Weights of a small GPT-style language model, trained from scratch on English Wikipedia.
Size: width 320, 5 heads of 64.
Architecture: rotary positions, biases, hashed n-gram embeddings, an embedding shortcut, weighted sums over earlier layers.
Each number is 128 + 32 x the weight over its row's rms, rounded and kept within 0 to 255. Layers, rows and columns count from 0. Numbers have three digits each. The size before them is the row's rms in percent of the matrix's.

# layer 5 MLP down (transposed), 1280x320, rms 0.0555, rows 589-609, columns 0-159
098:123150082137103067091099155140077128130110116087170099139178093093115106089133177178191124147134086152149087070106194122128112104127129079160117118164176153128130046161139096138115126106133110119174152159153113134114138095119116149135139154132189154161149144113120157185133071104192158146157175173153136087131182103100034124138138125126140110128112141143072138137096120170110140139101154052152186146140111103119101137154073104109079129097133054192178162176094145194101072081187085
087:104159108138113140123126135103157134133119173082182102170104119158132104177072108146154106106117157178129123114176149148126132136146149107111165136093158132106084190194176181090132066162100196130163174120101133146169155138142128148095143130154069120126149110189125143074124179158126142110100143145119195134143078175162170150103162140169116107137144132054112133094124083104086058122137183145171127184113133145117100134111161143148127129124142122131085164159183115079221097137124132
103:163118152089119153118105138148160126121140172115111158103088175095136012155115118132103108150109113153136174116076152110132163115164114130112144214160122157166104115113137138107086095107120156082145113149072097142125172174107122148100082125070105137089150113080145127139138084163137107069166093124149150115082075129126097085159129160144097119099142094142156167122142163149155099103110078128134091115111167089126133139114129105051196085087156143111136104137158147181132156133086113
098:152091130129090106116112090168179119108110167113133067098158171144112117090095100116064112142096069101101150172162132125175140120146082087043103132205037132175083122103104221119206096149150148121168108119144113098170116163068071189113119178083150129098115133111136106159123159116152169097126113130091075097124104175108090134146119182116104157123105141114080104080145097095182126159121129166125120095117160125118123130087154077127115055067106161099109143117184171183079045149107127
096:156140142136145117140102092158183087113154115138101152136205154069149130093172103106101170184083091134109172109155114117101079154137087114099118159153096150138142088090101129113116103084132079109146080158110129142133204167114067136094134144080110112086163135126052106182109096135123146107147103154201105113116131093047123119094106142149081062094165098111072102143128151152171112114148097092133103086146120119095136155120127123085120135096148135152117125119222094162125128182149100
096:155096059137133137171171149104182057088125128118147149090174171103126127143138098049112161103098076122126169184174144109099164114121131118190089149153100158099108102146154189095092147124154156168089136166107123186140155171135111114118138198125126100156199134113134088114150106076143163113121177149161145144116132116082084121113056186146150155105154127091070111108108137109097138131152149150106103072134134077133097132067091131105122074116139117163122169066198140157122124134138091
113:164172152090135095189130138154144113152085162084137094155158184085094153144146067104128126134120127157084127151168111158129118190164108138110150164154153194111113066078116127114168127114081130123119095120137129117142073194111102202041087135108078101146120078069152122165129095105201144214129030101135076046144122141101099122115121176167127066104146116143109190131114141116199160126131127111138088119139134155171128096107127104158086174124142161080135126123171138061192141150151159
105:138128157118145154144087124190127106116215104112094114140087049112021117114087084166118145134131171162070150164123153117149081110063100119095155155145123155123108161136151142156084181089164093171131107137159116137086090204100162134090097097148211122125181156160187212111100134081148165080168131163124019127163133181137064132127062142084186094141116154137117152123171133089146130124101109154149104086101140151112111147110122087058149122144159133166125141160173145127101144105143099
098:108106126127149076121173097162120183116092077098101134140221172150116090086153110149065146150079081133102149168140065094090191167151153140069127123122095125088148208093146180150109131159147096150072143111109121130105157176123083142109119169169092119116124147097190150162195085115138114165092154109144094143138138149082100132132187096082171165059160080158143093175134147078155120103183166147145080105144111139141103139103185113119090112134156095168113182126084130136120131081136095
097:130088148075121115089100099176082123115137101147147111159065075191128133123124083221122102070133100066097132144164123152165110165089153096132131093148084119121108137131159141102187136120127127112168182141144191078133116129121108074135138053158148121040066101177117132122059148121153125101127233160120117145137084127162152164159147189080151084164158169129129135147146093119129086147123127136129104119111102114145125126131142116128130110175094085073104120131147133133208131154145101
105:155143109096066178146129127202161092114142118114125078099131147110112117113165098177185145159165093157097106144135128103098174125089159112145055162174106151149118106078092136119127179096109143134185163164071184113101120132192119139127069109182127118047163113102133113083141090080125112131154126165142148119149110138103072113106113190108156180074124136142138117117101137087108118082131178178118127104133184101157168149106101089075163109064113098147137137159219110134080097097140131
115:070142133150139140206143120167164074079135116072138091141150145129109119124157129109103088099105054106090115104117135073116114138040128120154152109136165149128078085135123151124183133129161109100106140127134109089098097123156068127113113039082088163106113146160131099142084177084171101120135064133077068134149137133101048130135141123149156081119092158123092145118120189159131127168156097127162135131040104084118117170182172128146155110110126128117097195146127193137155046083115085
096:108086143154134094116102093139135151148146081155151031147107123180119136108169118065119155200079143082091122084146093171128106099155143152137164101109187121089182151105113131168156198140133095127071116187074159086158134075173138117130159065125134108142104135104144117110158163155086121161083124154112101122155155116106139145130127133133180083106123066112130143124115078108187185143139131144105110153137111114115094108186115132106119151108092071114083109142148146103171134146123186
096:093104118139107136144052109143135158063146185092094145147126148112087168193148140117123145135165114109124093121118128150158165123140151174105156185056154117210130138132086183102126105137105090070086136109113106102108157122093055124155160129100068131126129156123134083125103180107152104140117109095095148161069102139125114180140087163134082146137141152113132090128134090145185075150144162126079128148117074177106162142142168184080150117146128150120136200095122152097073121103093113
101:172097138058137108064146130184175117180080106116119123144179129104122092073132110149102151128142107130107191115107130092107186100112128105181112143131108136105100077134119136062129137111115157123168131127098118126144164165135172147161103101174179112142146067147150135137122166129119111168162097140113130143096071160097072096126166127124161158145104168130074102096135162176093081105143079154144075080153148155134153172099114074065124118159124144130130118109137168120130116116109138
097:118142119116178093129095154133183160118143132149188152143229107093127107127116091104079088168132116187133129104168088109118134124105163139097134158203140127151105108113071133119158115134137063129165112096119092117178155166137116125136118142128089135078110158078118121116093110127117149134079099191133117186131113088102118093077120111112142104097108129134090083108129174137163080154108094113114124128155155195144114166114078109133111138107142130173153158126123193126121117166072002
111:142120142137117148096118176150196171123122126134098154129071142137137123085203074109103131122094170138157089104083082132129159105117175108108121154146075116137204097077079160126200138093169186076184101115091142093094118152135123134110125135112120164111144064106172162128132094082113094145143120116146061139170098139133126118144164109169093115153146151104111129125117118136065133176087122113182058068170102077127128140141145126086176172110136093140123179165146191140150151166162121
091:094122110115091114122153106110106192078161068175195137174089113169115109183076170177142071112181082149179098087126150111109101178170123182175167122072151124157109113166128129097155104167105077096099128158142150149142103146107081094099075114178117152115089135145122132137144147133080114100150146141159136107168207124131101130100179112149072090134144117116133145124059124126136160120178187107210105143101151120130046155168166149170117093141164175178094091121058105109121070081077126
106:150123103085173163153142101146175084157111130097081175104097153107106116084166104130138142158074105175089195157186118083100162159090151120130108207159085162171068106129092164120086145164102179059117096153093109104100148164151158135121090113131101118136195151147130168127131104124147136142116115138137089110145116141116082094112093171124076140084123154093114127106141078121111119117156085147166099064134136176101142159110103115086145126093103142142142199128153131134119165156138106
099:150175071117151117140110175099090149098098068151125133130059187172129183122157106154145121080091113116120133133090162207121112124158192167171142072097122099146178140137122150171105122164085155106170116119160111127125116096197158145082096074135126137036132160123094191129104136158138112095064095201166113086161132098151161105163184154104134120154145103103084101153098069173134147173103138094148118131129187085077139101157153130173041138123117163146153100158133120108128138102141186
118:123187102109109068109089084123176086120135104118134092166152119098138120098172110173158122119120141144116163166183158068149136253092110132129139156108164090075133151092107147066121123154127130160118189076117113128136075144091159181081100062112097119116166130156134109089132160178185192132091157160167204116167124176133152114111112097153104176118144104121144091140093135116117062165137153154067097118133110063143117130070124155169106113154135096143135091165207135108146168149113175
# layer 5 MLP up, 1280x320, rms 0.0627, rows 590-609, columns 0-159
084:147105240146179149138127125189144126193158107163103150094170154105103118160071162161095069175108020141155138130100111158160097084165119094123115134198080136102144131124122155149142166128156093121098132117156128164057127179160081178135174148171145123136109134141116132101201077101097083136214182162156129168138124119082131170082161092087081142101119127148169156104108179081173168091132047131129114126132150132129176125130144114148107116160121191137138131091099090179115103116178131
104:146141137111115171131092073126111118203112140154148106145122126144126168125143117077102147160159066096136114142180168139161184114094098103176113119106124154116194141183100219142142123154096146096053138128164137117113152189075117138127150130123195121144189217124151130143157157124185071080146157183146101127105125111148140129097109123115120134149142142101111113165102202157114111108145154134148121149082110133139070117106169190121069117101074082102178104138119122106147085128107109
101:150119137070095094126106148131132100138097117182165117172131144153169153145170162111029139106198120056153135113131152093168128166140135106144128076190094183136166123129200129066093101083148125050125105133100120140117145142115152145138142143123106156134124083082053133069165117120214074133097141075135126098133143091129151123111107137109102145177163090102111122144128070134141085130107137085150110132151167087132102153152102098122159130148151140131190069165144120142162153103109118
097:154114129127087084122080139130172086155183102143150143120075076136112146116120111097152091100145137109123075149129148111170190131106149163150123137153105119138127129135158117130146133127101177070124115031109087101195152183117139068113137109128198087104117136086148077134184111088172075138119191098096142157143137102115089131137166148156087148188089121164127154142143172157096107113121150097138147157098103132150041117120089148087103206089117184145169149169108102141085149125133125
099:131142121149130120162146114129133081190116117162130206150167129111157159152152082108088138200146095116122141171134123128138078182108130163133171156120112134115123146185134041106055125164114114130132089137126123090190070162135103137124103129094137135105119129178107115115116168152160123052135133076163110131116125151125102093146159142147064132077144123042175085154167151110111101128178173129048117077129079095136160124132114187155161120164110120120137118128091077149120111170142157
116:119147147113087093177131099166173092197095071137156166179095140097091153141135092047114119175164097093120196127075143135108080133122156092102111115109120157117137084121100112121120193143149137109159175096128080141145104162120113182102174134156139141121113164126184154095141158179180109135117103081107104089146159079164137084172168107083175109119087156095094113120122150197080085102170134140183171127067113138145141137104157157115119209066131091114114123050151125083163134134158132
104:181094122162181091156129137182187138191081098141153121135115080151152083054103084089126170172145169143138157125130164169119099133085160097158148150150170180224105116149077176075105091138085159122127145064090107106109187118119164144157192139119104057180153125121183160124182123199144132103103087169081109150108152109142119110133113110108136111115130132099119128101167132090054100081179138117115069093149131169081116108097166144102181121110083110103121126118120183152111097105112092
098:123096156102118061155154210110095120157140104122173197142134149095173166108144129149084108191100116131104110161145084117113153136091138102115161118122065172159149106137181137129122046159122100151170130075103053148162184128109080139115130114204126128134111136117155080153161120104118144117107109115120135117118138127081149107093163097101134146111068120164129086113096073094182142080110092107156164082121139108114133170098131109121075103099124144160114120138133073113188119087109126
089:153172165082048103136137141124141138105126111133127067154171081187161083139199147129150106076113149104120118148124163124123160145135150172131123089085154136121086119109129121117146092110085086077121163097102130132092124115138150113180078170176127102112155113135170170093132180157175147068133129188128119084165139106190142166158144165153057074175199099118146133101150072023123106124115145114183097170168136095127106156148128146147127111161100147135094130150164140142145107127115142
107:141122122153219082168048147067175138132120128170192214121092124146124141125112159113129152098109102110114179155158189170133090197170089112122122124109104176135145153140133116154099074104147125121141136081112100137198112147109159071161156120069095137149172141151132111069168136153144095111092128088091156125154089098160092150162097123143094104165096117121086142120152074103118114140078133151136087102094166124086098209151136158159091153122083149038123134167087091161130082091146105
116:156166153087096161182092100123126130149091103136064143184137132120113069072102094064112145105181094108160058157138097166130098069173109145097164126125179119127108104145195131101155195122146132182081156113142077137121155148163123134159150094167087173073159133105096075174052143129168131104102125112136125116157122117144106166125086093083141032167089069154127126155123151132175086123130061143114132112114151143118101150129143123119111089062137128192124151080164088146137155148112149
092:183198100111127187153143124112160117154093082167120137180106178152134174100113100123174144061195157128153172141142131143108124152096106094136125111133118145115108080144142105056110121145110148126130089098134066122108108132089148067186135156143116086158173148127115126105151134135143090140134094071107158171098050135111117135136113115076070174157107155135141138079073178087083087141147142146132139135161141120113170155098127137132095147146120105125174134083088125164169125083106149
094:110222077118102132151103132106179065129118143127121116186063142138164138109185046067137166120146130098127088153135191105110145157119117118182115087059166142099126157140129135082087112144071172169117097107110115120118142110132165129166128132171041076091123146127160168122132158136131159092122146147112198125157121136121158163142119159146111136110079063103142155155127085073090072181145180067173150097134097118179093072111192203132162178076144121096154082125134120128126127116195174
101:152163110159085131147108161131164095162065114137122126125084077122175161067110158071087125144114077175152191109123139152203114156154071113087084159150104130102092144109167108102117173146096144128082158102131053144068148157099162088091167151115137190121126107081146123094152102113171093121158177094160080156099131141137141176140094176126146151127091110100165110171098141085184101155125117136195128097153107172108137124138173117161137174131116144070109168132149059142148187142133083
095:119167134147144174148101141135130092190123136208095148086130117168113106116181077075121188139196184104150142098071105072105131147173147125131143113077089194109132078098102076163168118106126161178139144102069109067190105193199145086155129167149115150136114117136131091103169132130183159115075121134118183094126119080138157120134137100160113158131111128165142054128162134121123095107179092191172114177177102094181108072192170146102141100145103107169124092163129086221159130165125082
109:156159173147136177156074130141144085202155168134166185177151120038102080072173142046121058156150121149165152145103119119087138122146129134099200174101134158136130114124152142100135127093121189108124157169085108132139145119164155146117151192133101154094108093090174114100123122103144163126111113078098111131182145159120146137109163111129114022157106136175165105094128105146100134185098159128127122142139070082079152075181169103090149117059074152128139122146118163170153100124148164
090:134138101151099130147146054163063076139124162129073166105150106087062134140145129154062115080083112140098108114143111135103171147158093063111137143166110105102140079144125094105116160161101104100122151120162129130089170156158176141159134119107176129168118153111129065128154116116130089137176196151098101121126140041102126116128126093086111111134067082180083088173130171131136140116137078142117114120135140122139121150132125154121149174050062134025158085115155124167123131087104109
107:106169130120086152156110112129105101106114181167134176157129069161109120114079056084095130146152116090141122190097187198165144149112091152166133161101088133126166116165183128105126151152112056187112141122067156098092138154074180162104188147081116108159134164096185107088163090095182115091131164150129108153084165101142161165097127132092105112099136123121121094119139188115073118106160137128133097136115162053154106134115160132137140132088105126127160114119167107093161132061088156
090:164161129142084112107101173094210098172136058152176102140151154035198146142185118106183179090088076130153107168138116085157138138174136154110114093096140156177130097144128160105114106127109169081133129120135111142144100148129154136220112171106090193131111152110160165144129115124128139100020121152153107071158118169160130161134164116138100119091136120110147085082111135145130129134102127063211115049142121140103115124188130093168081129155102204149152132097118145178075092116139147
119:122185129053139111065125084151140113128069176138126159085168155124047103073109134111140158157116139178180102132118109132157109153120152145117122154068132175180145104128108135081154100141122079118068158154125143109137105166143153183104082109163107149167147096148128076083119183124144164145114105135110155118199167172139153077155154130166133141135101095198127087171076075118138055133141107084149196178156098163145066111110127138122118080136074169094154085126174179157127144091118157